config.yaml
d_model: 512
n_head: 3
vocab_size: 41963
rope_base: 100000.0
weight_decay: 0.22
Each number is 128 + 24 x the weight over the matrix's rms, rounded and kept within 0 to 255. Layers, rows and columns count from 0. Numbers have three digits each.

# layer 7 MLP up, 2048x512, rms 0.0807, rows 1092-1146, columns 0-127
120199129141115127130169097139128102148127150127082129159156126124135126118127171087111158102131137068137159139139130138143161149108130122127138155135124112098161139146125133142096142100134135125091151109156114096128108144150143139094156103101164127125126128140115111097178094134142157091180139118084138145096120154141164132091123144131111119138114128089131135110126176107115109090120
140123098135141138143116136132092083109109121112156185157113113074103170130164114157130138096147132132126148130142135120162104123078136111136118113109161108091136159127155125110121122136137142117120089152127141122139152096161141102084109137152086129139114129156100146152140150142145125155104175120119136105141137095146103066107158143070102177082084146149109063089153135088107114122128
159089120140153126189117190158145133107071147087117126149106126107128123155117115137161185164116116147107140123100125158121119136151171148061169163168117126126185089138069111083088128126088143090107146163159092144099129113122151130092116103109143134140158147112214131057119091093145134109091113127127095140130126093077089173113143119143113131116134150151129102108149131147101122155122
107111142132121095100151126154122116083116086136107120106136131125155154163164140143116097138074139124096131155115125101113129134120146107114106135119082124124160149129123103112134123126103162143126135128143130123149125119107119136141146150109140114150131149140140149132193130115167136120135131145095145098110064125119151171147132124144156147118129131151133079137128192099111134098113
133119154111170170129092117115129164133148113093132126174127117102099083158098139130151107124160139119142149099111141102119104127162124121111152091118142116111124133149125097104176157161141118149146133105191129133139076135108102111166110159112079187128142111114116103075134135121163119133124141127161143100132128115123036090135109085086133103149122175128116134150085122125169146109139
090148078128150140122160151157146115190128136132098081106155092143101138158102141120125126126147145157111121107127124149140117111119150067150128117120111153103122109155119118101124127142152113111100147129113177134088122106098077133161092110126111121098139099134098118097147098153149147169137137109142119177101132129076135185143141137120081110099115112170140126114133105129197131088103
149131121093160111142098121146091153100102136119116085172136098107141115131107192140124156065145125088129138113110162133189169132103172101121108117127121120135129129152107124098150165127081117142091154162096111148128134075124122136140098141114066086113159120099117140104102116119115145104131112159160098083136105090161111109073140116082100168135152139139108103171118129112171129126108
142062121145119137101103132131132167108139129164126155117103173155111152149118131111143130129152115115165122125107127093146133099151131113108124148122122120159120139126145126114109133121133101131138095140096131150111123150174142141166137178096123136112089114126122117136080137123140143140104103136102139133162141123092131113112077131126109138116113107118103131134126169103140132141155
139126117113144113111130075203112082084107104115141076122129171126120094174072115110134166127143087139111134129152131136110096157130176119106119134137102120096108130108112120169135114146109127134125092130186088072145133147111085118133110107106167115126145111166118141182070123124150150138142137086100133134131149096114133144117110173115105131121155168120129107142117168146121099179148
118157076129119146106104089100093092135099058157139119161115104139124142151150095096094087124133130097151137115146100103163156137149113098165092134133141085142115139101101132110175077129129140126158162087157165168143118145150207092121074122111134114155169103095145103120139177102124115138150143141152135112110163129135125143097149159131108093095173123133155197112108112121136098114119
151100092059125102115092196171100123121148135181118141107148142105148135139117120136116091146160109127095152132137113166124131124088128130102152103148105118144095153087103099115135117176167090121150156185138166137109099131127107147168129152100117157149132119123106106112111112116117139149165117129094152122136122168122117129094141172133134130106145144148143131068089131133099113166111
099171113144158139116104072134119134138109104098105118097157109129076156119137126154122126106147137143118128127072104127121131163117124142171126112124136121090151145139149110145115134104158125119136152114163124129139123152143098145088131106097124146153147147149145109178150160110137111110113113144117124103099141150134148127107150147138137160158087145121172062142180105112137146109141
163127179126124119160097133092139135148117127119117112109173130153106161142153131092165164109077159168105124157140144143147198151099154154142121140114063139101117118137150154096095127133139141129143121106119097135140163126130117141156151151135098114091118178084091120124132196093110117127142114129123133117122122143103149112143097146067127133127131135147134129132167125131120098131184
113124118103119140108122164091192136096145167097129094134148116099139155119147140143172149145099137127093123108108129097131123108130166146102184127134121144133124114112150132161123136130125132118154063135116159139093098137152157155129130155110166118152138146096140129170107151083145109127164134093118169166105099143137126099130132133112172129152184132085110100130125136126144121155123
111209133114125086135106104177155154125089141123130119089111071137157140134134127119112117135139154127138162107162138157156132119178145156158144121104127136121125153102121114117139113171154138071109150167108149139106113108109144125150148139163115108130157112145107152124189166155133113113111120143163084195100162119113115185137161133135131140102067128089118168066128132130121132132149
160137095146131074097116116135098172118081146168146111158145155139122118118141140143119139130141134117101155145160144108136128095129154137137082104096136095133112121211087141106140117146106122132122095120168117131131146133120152113124115168133104151123148131145117138155167108157146103123132134112147137148157144139137100140089127108189103121166103142162093144103123152142152153140155
151106113174125118149116102170186124101195160152125112126124113119119138101135113079129108087144100102103141154164206119136114107145132083166105127091141185119126127178141060095121136152162151096150121119173137123117151121145121137172131156104139099144124129152105117143127141150115116131125122116144129149119119153115130118122124159119100116132095158130165086139161147101130127112138
126188125168130120146129079078169143159119168141131123121145111155127122130149112123107126094130125099149119118159159052161102116128145118160112156108143127149118135129097135118133149132129117116140166141111126098106120176168142112111164099134085168122118116103120145123129122166130136128141115131148122143162153076116132154115148157135163172148143132154114117139184144074166126127113
133155073180105129151181154156130127136120126149118165102103117169135163140131113116136131143121103117079118126130143110138111121107151131113170147145138113094143113110122108111136136148153107113124090104106153161105073126119180153138121076097141120195093166182126110095102137121134162130138111091134119112106130134157131120118087110122141134151164091165085136109125086148169104148119
127075129166114127119102124120125144099129127075097111148099068091110120112066086146152135139132168125106079154144124145077135116087124164142099129169116123150113161112117112091132089156144106138137104157126091168148132105093115133115125129110118062117130128127151136146126116140094120068081150160083110106133158152135080106076140127090145127094098118138108139107153102129163165135133
116116118140092107121174146128140133122129124095165113134130116128144141145125123137128117151095114108133109111123146124143124090129143144142152135163118158170081151143130135108070131103159166171138115136099152109157157095127142166136104100094154112148121111125114151155110150140089157134141112092130089107127110126088126121134179110122124155156138108109140108120144115146193086102111
156117134134152172143123107130129118131131133126105109157105079166116125150133130138178135167150106171147135140134124168097150103145161137101139131119121115142116110156141144126097120112130088126149153137161113102117103137120075156159105153125118128109152101142131104153115101129140133135116139113140125118123148129184143134150134128121130142109134093105176130127083119145153133130083
125098105135116117110106147079134122115136099167163096111134129103131103172113122135141087102169113121125179132132081114140200156125114157108160103078133151119130112113120139158147160159101125137146113148140128098144107128144132145125127135112150146149116147124115119138142138131106142108126140110154084114106103125134136115141141142163122125126157108125126152145157121102082116106129
108103137082074105125096166087143136107132128112132100134100093135142158121123117134123149152144123113119128137144137111094138109138120071090129134107116112156136145153108113170119128118149103140133099167136120078165131133143100102125129145140137154114132124100150134133105149127122105120095133106114156110114091137085186120087102113146167154141141162154119186111116135148111155156120
129118104105141117114126124145096136111148107112147094125147147157073141137110113105149134134149121114146149117137120136113098119124116111126149099133109172157144086097166123130121083093128112131130100175100108156094164119140143110161144114150165138148137131127134124102103123107105164097118128155091111119121120080126116127150126099151136110134141123144193156102156121112131161121123
111131124164146120117125134096098180128122179143107121114132117131108143136105138122106135150127095063166118131148139120084125116129107145140099108129126092104156119137102144122145107134129145143139121192130131127142137140134144163102100120098130153183069118098144127115110180137138128127135071140134088131084123124117130143135084104119136111134137141105118124137124125114172152127132
112144125107096086112117090156139085152126147112112131110149096123110169111103151102146136122105119109136123146138119079107099134077159111136123135162142073132134154112153155099097140134129109165130138146133133144123161122173108135111150140156110139121144123167153145165130151144128102108110105088090113146134113117158093125131132105174187155104094093105083103101139149115095107138127
110090096080148192125155107189132085105133194140134145077138174119177129099120141168101171158104132111114119156145070125163206162134140061160108212089108073090112166124079166188125147140133137106083157120102165142114110159164090108095120088226110132132118106132145126141111101154086244109159154109108165121155093136156164113115140152087139104131091122127078110152136168167160154105115
149124134160069146146118131142136132129125155128127131137159089116134144127152096107139125174115153156100160131116148111109138136171061112142140100117107136110161124126119136087107136134121156128140130109128135125130123080115126082158110146150167092109125158101111103161165144144135163118154164133112108154170133164120117125080127133129161109135123108116131103087126167125142116130129
130176129157162104125120170207130117142177099093103126096157102164125128147091105136185111144140180106146135158194153147080093126114137105171121104134156099141134126097072158131127123147189186096087170138156105145161144102149162153113139086165116145075129119135143161167091194142116124107109129203121120140120145135151123135137092141136192139189130147157127130100166144192134173075147
121130154129148128126139136139126103157053155174108089119049125161122122145122127105146145102169154103103125118137113126183150139142146136068128134157103136112133118135107124121178118099132143133106103150145109155135114106139132089110088120171155120150115135167150112146104090120100127118133100131111107143157116113154129171117145109105129125122138183130142175157151162100117126119111
036125139094138162096137137156113125119137130130134137138140119137148122130142076103115133168100150161134167144138120147098168152105100088124152104119161139147142127145131109139106163086146139136105105134103168156108138158107118111155152128121061123121101131102157118152148136124140132104130090121124147144142104107124142127116108169110120131088147133118143108119176096124139152078141
138174147116129118082124119089118124100112077099134154146139115115169101117127125133094114157114157145112118139153129145141110130077100108134130138111164087119098128112082096126120114125090119102110119155131143131108143145140158126127137157130131127161128141100110153117104148125138158145133134148165135131156109119135145113149172108155154169116135169114116144069091145132147081165154
138101139128110098144114127192103099129101122104137145159118106123116142132088137137109128072110133114077087120097126138137114112155061190110123131109123128097104145203109075159142129123147103128109106133192133117115034131122138134105059138090129116106090127137104093121131128126129100114185148139145089139087098102119104149127132126141112170085137085082136105096188083167124078122151
095098123079118144159148149118143085137125107106107132193122075131119120119124149122120111117157120122147174121152121104106135144127131176088142148169137119150153130141122161142131151147127118121123135159114131128115128090122122087110091154134131114109118174112077137168132120117136147123149137123105150110117106140082130146140165116136130103131089108113180097108099120145153126148098
109113146118127130097184132131147143082137097066118123125113165126138095122133103128110118120125132121161118121136136121138147085127119126137151149084140147153120126152080132129071145135131129143113090121107135130131108130122149141126138082157147132184149164096107108156096087134121180088111114111151132105134108085137102123107114098122134122156120109128157111082127125114157134124135
152154133128143144165107161150112112122099135118109110131136144132178166181146116107146118123120139098089096144124108122156147160138103107107116137139140116105143114156109149128154157114071097095089132123157138114112144146133179111134103120131154103098149129128159126166107152109119146044133060140129122156095129122086122139136186121115128106165135153085147100130128117149095142139149
187115126197148140149124139089100149188161101114183091145138089116138151132109137056117044166112085141106131186130150143106122175093117131141142134133133143098157136165170096131151117127139128132123128143155113132122105128118139110165116129112175142136169106136151115142114140129086118150150139112118121155109145067114077109104120154151139112085151110078152108163152174148147107110152
086123144125114126108132120125118146110129133113122128153178098120119125114132118128141153101151145158118122112123069138125131150128164152091135118139107128071121146101140101157092135128166121128102124094096153141102120137117123139135125086136137102106138136076109098160110116120145188090148127118120164131111124139133108112106077090117139106153128119121134150085133167134114080130075
153120150115116126152103139117146138160132122123114154114166115117159105147115127148163130126120166098124084154126117124090172126090102140123139068127086175153120115080137147124122117144131153097139170118152153142103152146109140139134121137138118122143163124139111079115083151113136131136133113165101125116133111144123108138148106122121143155097123121101141141140112106136140161151127
161140109102114158088135073159119109122079116131126127120166086141082147123111131155085163185173152132170232136131114163080142119134115130151120130131088151122100082108167145126141135103146084123129153116135161130133133146166099166126140141149100116133136151165163123139095101125122113118111134106108144145139067139148126092145128106151164095147097108161123126112131110093116111114151
136102132108146145114160112109090111178100133131126114143120117058137142106108146065149130115117156111144147144122148136092087143178145087171157121122102174135124109147110134097114056161093127096164160116116119164142161128162133091149133157149095121112113145123083142130112130135109133090144120120090119117117105156117118087128110125095175133130171180138109163077148199129100145165104
148118114153106097114116126126143125146130120094120156119079158137110104067123129103096144131177136122096161148147128181107115112122105130131140155126121167108151169143155145105135104124159138148129097101097119169106093122153139165159109097095129105118158115103144148144112155112120132146156136162103136171136150100136133119154177098114117114127143137127101158132159135112144142147185
144085114131103121117130137160137182142081115058108155130126132154135135110145143098154168143075117128132187082151150121155098149114143160157136116139110145114145151115121095129073108150085105100109083132145168103136156135096173093109133134155175104098144148130132105134122144128136166144159102146147122134144125126132129089120163115072099105133111103116160107186106114145091158093113
157147195144145108120162164119129129112149114131144163151096117157176198141152113111140153127093158105163129170150142128109123110105101115089144152111102139099122183135112137130132077138132133123127137116109116113145099139130103106125101109143131102153131137109099101161174118119139146145103109132099166117140130125122129114113127137153154161114075057112121129136136148104104130123135
120137131133127150092140145143122116129102116191134122118150123114140144144133133102152129137160117119134195123117119147093121120155101101124142140111082113138134121102118126130101115116163193106121160134143119135082100122188116103109146129148102123125107149168141146131181109160127105128117101107118107098109130107117079107115181145121123136151067143113108133110124134131148114124121
107156110116176129204134118121121144100093132102090109082095141132142129127210140146112127131129083114164134119130118100106122151108140105160137121135137084141138136086132115125148114127049119144125175065119156105120143097121073128082068042142147106144133132125102124123123159139137135160152165176110096096187126130103129166118117139137165130130134182123132122174106124140114077104113
137156117122105088128163111109078122128152125108122123098158162132146131126132121146125132126093073084117112106159140140128077169119085086108172152160131150128116117121158136135156144104118100113159152082118115141145174146148126087115125108117153095100094099134113175147178145103159159132136136156163113115112144168129140180093123126138160125115077135137094140172100105160118124083102
149091121117117142158143087109143151130110140121152101100150106121150123176164104084156081125131102122134127148139086123074120113166114132176072123122121133148077147124086144123170164082148133148100111130161135140064137160117120127104168148097144159076122130117125151097118121117128107158157147090152113108097163091143159108145108146168125170106136140178149146132120095146099162137128
109176137077158161096149165125130124150103128139142094128142144106097148086173146121151146139149120109139126084081144124117109159111091126146173076130121120143111127127120164126150086102098128116093093087099111144134135117138104123151115164102122134128126123079153089141129050130157137133181125123166135129178103122152172106116139140119128149137145124106174086108139125098142140154143
080104120105135126165111098124084173163120140151059121140127144142100137111144102149127114153134153134120114157156092110126153143122099124121136154163086126138160140132098116149125130191142116102139106115109154137133147200103146115124162137121132131103121130099104120120123090143117129101141109130110142134112120097117115085121140081152176117126110122127056103155101150144145121118130
118081094158112097074111128132107129142126077131124085122144111123146168110127119133128127134123132142094124107091089144117110132099136111153100149095122106147123124149106141105107118114120102182099132150110079140134129114142121105170131117133098158155184121149103135147155076116166200103126127161114112132106070111171133194100123124151172133115124099146115144143114134121163175129112
150121126154116124092137130134146119103121102088122119124137101131143117157140127115122128112147088097157118142091154073131067148083154106133124145103096095138118135130125123119150136138114102163139144149099144133156126129121101150125149164110124160109100151136130075083119141092148107174106135116158145129126138151172133165115124084102116121100118111137142116121120117126124098101144
111153135111143129144107145155124106127155111078138118140118106101143126162117120076099124134116133123124135170131171151107115145147097100147167095107099162083126100142117120129118145083172141142141142152119145165134124081101132124102071124098118150130177128123103115127154152087141146091094127138129138143144122117146119103145110156178116107082136139130170136139125138150133118135128
133118133093158119127114124184141074112136149143109137089090113139105156101126106136117110124137113146091149119134117171200142129124114136152109130082085175107134129141108170120121150124129193147114089139119120118117134131151092157178130121151112138149116096152153135152117101114126143140138146128151165121145106118139188142114122129165179127104101141102125114113135115152163077149148
# layer 7 MLP down (transposed), 2048x512, rms 0.0809, rows 1092-1145, columns 0-127
130129119135122151076085130153141108080087135143136127142127136122123078164097115166139084114143142142152133077149147149106165132155143129149138141117135115114116134091112147143158120117186143143148130141148117161156104111097159135146175180144157090106146124129134087133090125126140119136115117093162109134098166111124137134128113108070130160110122091085125113160143121111139132102078
093121135111138118105113118109097161153155108106138121102147125114127114121139133140133147155122129121132120138135125120147103149123111135133117182125124127214102088138131119134151137105139144116133125125162139122128173137100110165191129153149123141131139067128133125128163116138118102123130099126143109100114134160105113158149093096160124158112125139119177154127107147115138187150114
144104127122078145169154115091085144121146119109139080113090126147147133168104158160150163136056165123102120065128173115122111132112166122142141117124119138125150095110161088098121123139129078123150150080138152164079148119142087175124137125141134107142125107157083138106118121157123106133150132145182118144097136093121119113132149125136102123133133067157139113134161149099134147086111
145171134132146141102122135142118134165091153149112126133104129115098152079082095135124102149135070104115128126101125130142112132120133115127141123128139127109136088118137129129134099123138135148061138121097135101119110183147154143126115134137119100132102108117083090112119146137123107141113125134104118136133156112135102107147124110108125109159126150115127139101145104094143103131156
143096157134094079147153125160132119114164107133140133107141130180113121089126161128151140077142114135138117118149129114147163133141130155115137109106125116122136131117198100104097141155142112124148101133172145141130104116096128100099122121110153158119152106079143165123117121150177116104096087120128149143164105092083129128176141155087158128119126141090123161125090147162148163104126
091138123175139116162144133086128119129140133098182122117138138135115149102160104093135119159152131138129167129069124161115100109141086195157144116149168116128121116141068100150107116097165071116142149135113113107088141137151125154109168111103107147135165102103149100100125181042139114122157103140102149140129137140180143120138141111131168143138122138137183134093089117099106126130139
173091148136129086127080149144116092137116143131138096115140052088110114119168111140073143101138145173178136107130155082118136106108117128117176123177140105168163138110119144146040158116158156100087130121145133127173077160145119103139087143129117100118073110150112110127170141134138132144093078088120063098098137116136167092123126111102101178125130134101115116083132133122113111136116
165177137145138105129141141142142120156117158077130101172194133139126107146158115111146132120134135091149146104148105146160106099110114124114129052117154119091131099142149117124169121120133071139157134108123160143129139105103143162065148085147165131205160104176143121109143117187111140177157161124147132167102118132156099144171136160107185141119153144105108104131105163144111135136111
141125092119112142132153162148152077078158117169106131156146127108170141103176122129096113131131114150136140106098122105136143212158124110086161107142132130156115141111141107156080135133137116140136119149128190103135126116105108085090137126119124119133115138094133143164165135125094145151097122101108132119093126076140157135144097156117162087111122139126149136177144158120113101105183
130144103101125134147139138127111171132129144116106170139173132118109171137155144121139174089145146121112124142131155102132147118144152141105138115115138149135150099148121099126088142095141116090141087196134126102148116094120095121132133136111077147098116083137107105114165066087131139102155123146139135106147134155145160073155144133137132161097121150098094120139137162109164149127126
125102138156178157128189103145149144143144137134127104206118155123185149103116174104080132119154160139102090118118121130111107114106137162158134136074116139141122149108127133112108125110117089147139160103124119171123176144123095134113074099149114139121138204155157124110099154113129100143094169143093119148118185120108114107136112099136128118173119127122101101101145132132147128130086
160084119123136145102117154101128140100112136135109135135115122172112129111098092156102135141121123090115171127096122101120115112129132107118105116106107127148144101144128137130121116110118137130168079142078130135127117125127194094133110133129115142082105166122111122139140120135088088108158138107118146141093079094163141130156128121123133120124160142093115150119062154115170140144139
134144125110146144088142094113145118112124127146169121143104137091134149127138088134081128144120130102136129123099132112112125127139154099124160130134159117132127181124080147146128132144174111154149126169106146110129101136139146118117100142157145134116121113150138156108128125142131151144161113116148152153156116115117105089133126121136095108138103136132128145135079134106090182106081
141114115153106110170141156112099103147143084135112144145114129140144098160150128107124141132130127173171119128101136149144131155100127173145128147159154106153152129115126098116109125105140116093111162106126125097171126129094131113143143128099134175141132151111161106120147135153133128110132105135153121118126135118089107148119149096134159135110083160133126101181148138148122096115118
116137121120135077141130125102120100141132131156148121160151097105090158166126141110177167127136152128127129137114151132129097121125158121139153152155149116156101188085155125118110114123111104134117072088103083125053122132152150165135121101134109147130153169134095135153142120085124145108137129160116168142099071135228123147108126139153102100137120108114124139077135123116116140090138
115129130121114129156123119109163105128155131146104098130128104080145155095117151133124183128117092138115101128138113149116135133124125131132119138174112098126130128079122095131132142128127129103121106113102188096118131166100114183127125142160151122118144162117148131135121164117137168135112135146137135185110102149125180119150167141105131150121076122104168088121154127138139150173126
118128085144135152124145131130150163154079106092139115106161123126123151129109128148117166139117138143086112135124128102119125109147132125130087088150123097140135099102111130130136165148092138114110136088127106086101131132149128143068110130154144136095104147111141136143138114098137130124135136127133093118115130107129141140125095111139113117097155177161124198156157103129095104152126
087118126110117096108133113119123115155073087129155110172126096095137103133090164155157122095123137150101144140075129152141109172176137106123124122105033139129130075140117095102089111123165108104108157129175112125107153110080109163159084167118153109112127179091151100138146156134113094125106138183111136121093142157135150132104131154135118150081106114116143160084126125135134094129092
101133136106154147105146159133159157149120119134128123130159080117135099141121102112140117069105104155148137118084153168138130156099155104123106133097137132096121109112159081155134128117134123084101137132129127123107152136159154093133103110127108089138126122110138125143109106126173115115098151147074107126139107130109136107155142067125151128121126148158113115153150081141138160114125
149169139121120151153104091111130148139111133123107086134142134117105061160125153122137107106083148118127194130134172166159155116087115111127105141143098152135163120106103139135176108149122137121133190083173123144136183121152150123140098098125136133116113126128123103086128140098171180128088119134110132105157071100158096119097136130136156155143111097165146074129106110101079119103124
158118123141126143120137126147084138143108170108107156112138125127113135120138150101118113124178170128171139162163126135113140141126119123099112174115136150080114074126156168122153127177146124131090136142107084163144124138131128102131140137132097131110182167154118122128112129140166143119115167148127133118134143122159114111137106127113173105113148150131104117159126117172102106128138
146155074097096119101103114162066100101111167096120149098144166112109139139103174079148152105125130161150116103143154129159089137100114117151128097135125148139145142092106177105149137138117141113142126099152123148179134161149168153116150104154119136152087095112135158152114151160146164106141153095140164150110116148105119124116123156109121099113113159136089109113153148151143140082146
140139147115147113142129093114114126085158142082131148112109107114093103073142144117143155106105111126108129108111140121135110148086094132104099099165125118131142144117164118103107142110128100134125089118116116131120112129110110129106149136108144105129121146180121121138104162103135131103111113142129139124138135112095085139128129090120174069109107151147118113150170078136151129130111
098165095156122148131131104161096140116130134127113147113132157100146098149135145111098137092113158105186112118160107136139157116153156169190159145123144133149144135100181137150143109105137178124114176083129128134108128110134172139147122123094106108136133124154110102140159131135130135121167138109143092150141138109136139130111109140137117138129101125160126097081113145132153125098119
117132122161139123125122113159131129102166108148127087082123159111159194153128136160136156108202119086137130107112112161135147140162132134156151124149104101139152105083129157159176119142092099118138078114148152103135112149127132140111151143113150087121141119109148149103138133132114137170151136165114136082137098090133153108122089121117094154126147108129161104144107139171160121148126
109082083106128156125132157126157108151117163099111100129118092100129181170134097083107077145105106126091131158128125139142148115108142132162098109106113110123178129132141133135149111113207122124092146165158147152157149157119149135111120155115128180169090085131178133143132147138146128122152120093176084127119087122112151151109148125139130129109133122098123138149096107155126158109160
126114095158158193162135156138159130131153139113126138118120124109125127124159129110125163076133108153110094120148104146114127145176149167104138133108144160149106152138138132112141153128114132139122114130108116096104067076129144122121110130108136150114143104089118102107147095137137148111171127133125164141146148139118129093074102127120114136146117122131121163140174118108159152120124
162122123074103172118150148109166102133120140177098160133080151136158137099148139154139150122128125117123139072165143116055163152117116123165179089115159133143102171066124121178098159178127147103063120175127156098089059135123083129063116104169139112142131102131106088145120121139115197180123106099127134092071121098136119113125148140143144109125042149127160115063135132116102142118154
120136117070139097143096124148110113148112124118145109115119119132111126128101180147111095070133110115149109119127116148127152169111158132139063159102147107139095123093121105141114112125134115138111090141120163135114099134131109170113139113156108139121145105139108145108073134099135137119113112143147133110123119149136135154136133119118091149134107139099109144177149083149097119137126
176131115138092158126158107114117141142115127121134156115101158108111081118120108146117127137120117134109123183104166082133148126107142153100104093121168104147121105108173098101122127147152116120139183128178033124088149114135126163047133155140100135128127085202119130127107143075186148136118132090086138124120119157125129130091128132089148106040065161102112091170122181153145121147133
143107106146142096116144165133153126132157093126116172131146148146097164143130092097151114134085128124123105122144142119107150093121138088132136080119142113158093150123173119073126139166120137134107123130115141105123156117144117124140132094139106126129127155074096143145143140134140148132102148140110164116119083113137159152143136147129125128097137080100120142088142090149093133130126
097089119147109130130121141088122162155109139137202175112144121129096098119140146144141139155163116123097133117158147131152122115162146160134078125098086099140115098150109127135154117151086099130133106120177102158134135109123100094121101117150126124087114123142148100105126124152121122124110145146141097155129143115135126147170162107106117162139096141135127127108102160159164094164145
122089128146120137122136109145105087131116129127150116155136133154139130158159143121119131119139114139119141131097151132117143170167151168131112167098132106148095109127170179143120150126140100150118138116113151088131143132080138119101097129141130166111136142134096159112113118144164128142133094144110103149141119150135114142136132150102088104164124105176146111146127148139111164109153
107149172197046168146100130077188127140103142106192128138117110174113096156120158156123121158144126132100147082144119166132154099114090139152139098132118165125090142143093095146146129123098155130127123088106115138158112148090154109098163177101170111149123167124090171144119094139183103154119112131118104083121138130077166135148103138207120136140134167152116138108114095127077160145138
147127122122110116128112147160135133121109154114114085114175118105155162133136101082125147074155145125114103130151132120149104123135144121157120085099137111142110149096126094124116121132113095160153117119147123126122129134132143132134159102128106145156145061115142126133122126150119098105103124101106123155143160135198085103160121113118120130114128154149074139135127148116103164128164
148165155178148080101148132080131098117138177126142143147147143124117100093110144124156132111104149153148128159118140082144164116112151150129096128155120140105181144119096123136155087149131097087087119165132127126109150133091124133138140112139117149115136170135116172122121107170083154125139146169100144128111136126131108162130142100124109145159111122156103130127079166156164145119146
131117112121090143074157078103127155140128113154122075142148095108141144110153105144141109141137114125160145124151161186151125135115089122147103151115121117094164111113114131118094124146144088106160114079138101120182144125102146090121128121139123110103107146133103145098127088117113075137090151119147145096134131124069156122133142133146166171132124144102167097101127183110135134101129
107117090155161119150113122149117113071133124166111141122122137161140145102113161142146155141102101120163156117128134137115089089133145185154154099111145153158129160111117153130142132110124118129107120159123106097116090111095123121115114154144124120128140156124091155111090093118131085143138156117169095142067078121135154103182149154084130115145068106140133124117162159128112106168103
125148141115147118151118149105151140110118110142123114119127148102114142130139128127115146101113102102137169160095105155088119161126133126108083098113143120148145118109135144157123134119134120123167134099169168122161113131160095147157121140140111125116158104150136134086163104099127099171136099041134107130112111073184130120134148133182087131124072115104149131127131132082106125119142
123091099167135148117114136074136113128108168181120113153130210121118137155110126117122139182117151141063145108097169136083122156161145133120084151114159129121168108078096128122132145138145112171182138127089107116106123131129182150077107142151145119131109165117129122119120149080140182161156144168102107098108108160132113154114103134080149135062117141114133128121136065115153147093120
090129160156143092170128075108116125139141108176174112096135123157126135080142128146176103089133145096135090160137132113160126099137157106123179133118139142150145138082124174150130116134127116151148100115074126143110122111080104137107132145125136178138139134127140140165139153120131133131131125147204116154127125143151142119163148161099120116106128143102137154114145140130129160146148
109159140155098114135092092121148101168142109133170106126138128138172140143180102133141115108109103143121143129108111133108178101123130138072118122095122082147110147143109134164135190107118133153133105117165148097107117128113133136131138131118164112132143100167121125116143130111127135141146105190152112115115115126126156115165075141108111157123123101129150113100116110087134108109122
114089082117120155130157120087123128117157129158128105114146113090134138096159108129127102129131111128151150115108083136164095117127109118136115097111096127137103131132123106128129104147193100136152113150184135154120102127113121116106141135137180093111155118142142136137142140150101129104097124089093144141159109148134124117174144121080075148158094154112127119146122122133069144168165
103125139138124141136091117094162137140123154125119117139122075095167139168082132151090087134143145162129137133114093126114140144149111129120152126147138129172127132160147125168138158134161114154159155146130126128114135141156137124144139159110102122183147100133097152104147160143164126150150182108112120126112106126114138110119149134149132106145175151142130151110123124128120116145090
128124128131093133143139143085103106154135161104130154140121116132101083113121095160127130093140126148129167080107144146119118117124167130109129180145115156119125130123167152134135149119093148170173115141170172089143162092130100134151154141082143147150124146146125112100145102131152117140120109125133120161155115135162150122104088127140173127146119166139125189153132135118149122125148
130136119131159098125122099110115117137178127105118077147122107052127189142140078166113131095095128135128092153114124080146135142107135134081125124161097136132157131093118164114101078168134127134121106073103166114155160160168133113157110130135133117126106161161171070157117115149095161071164136126166103144132169160137179159103115154123143121120144119165199128170142130142085139110155
172128134115078156090125148131127134162139130138105156111127106137112096097129094137122130126117154159151144070137125161142123187122121124031148153106082152108141132119089103105120112129167135106129122155132098134131150136091122110153158153139136119125111138127167121136127110125144129134101142105151079138085106133139129111109106081155103121087093114126127137126096139103098139168154
145098157156151098128109159163128118060098150157122129103105138124150090140111175157154122146169156088141103110158107149115118126129159105185101100112148119166151141144219133128125100109112100147140103161147109165138116082146174151137129090141096144112144116096142129115101144092139123139123127088125150131140143094151123126155132124134126113200167164118193125108138122128160081132127
125149123124143144172107133131096098155141132151144098130170161157129121123097206150126140127140149105159123201122145099163115128104104157125112076156120121147122154113139135115111100119119102118092101141148120115106165144132132113097113144150117105136127139100140132132091112093111135126086099178128116154128091109119144120117117128133131139064099083098107152151120125180141118113118
160130134145108117136127098122139141170124129134111125117140175100155137158115134142125109103117171121125145108135131123133116139150130133097116155134155129112115167123139098158110156091147143134205118122168123108115121148113167116099148115183124145121122150090130124149135172122099130162108115141088146138137125126108089172131124135120125133118132128146102162140101126161116096082130
144130099155131106096154133160160129152144119059171155139136120166098139117071100137096121113133112134087132132134140141164144125110147130153083115126150140141125127098140091113140109083129130126155079073115111064096141111131137114134084124144144132117104158131125154151106119130131108150113090120150180077167125143168080171128118157173096080121160097103115142140123155107119121160160
127156121169121136160166135167111106111077089111113168133137135147139112142137139148139138157148128122156129147109144106130129089127141109126088110121178118125125175129159119135109139106126115138120104181103159078123115175127157095100145151097079119156130115162144141149132130132109129093163130120101154126151119120142096080118140135116175099148168152107157149113140117100123116159145
118102112103158148142082115092125107107134129127137133137144128109122164141135115125130156160103122125138133093147110142119141138094135126138164124113144154136150118149113117148142132156149141121097125133156134152091154151114113099117133110146138089161140116111141143156125120180093137091172138113123114125121159108137112120146075138108125135153124110100130125121131140144178126105154
099158137163140120173117130091117142143146127111141123146120135127127132117128162124138136122129114108124172059126134112136114138073127120119120123104120142104142118105167158142111154070097136137158124145137129169119129115121122141083173114119136154146126093129114141130102139131152122164164145149157094109080145142138133165150164126096153068095147151077132155109188140147113101116134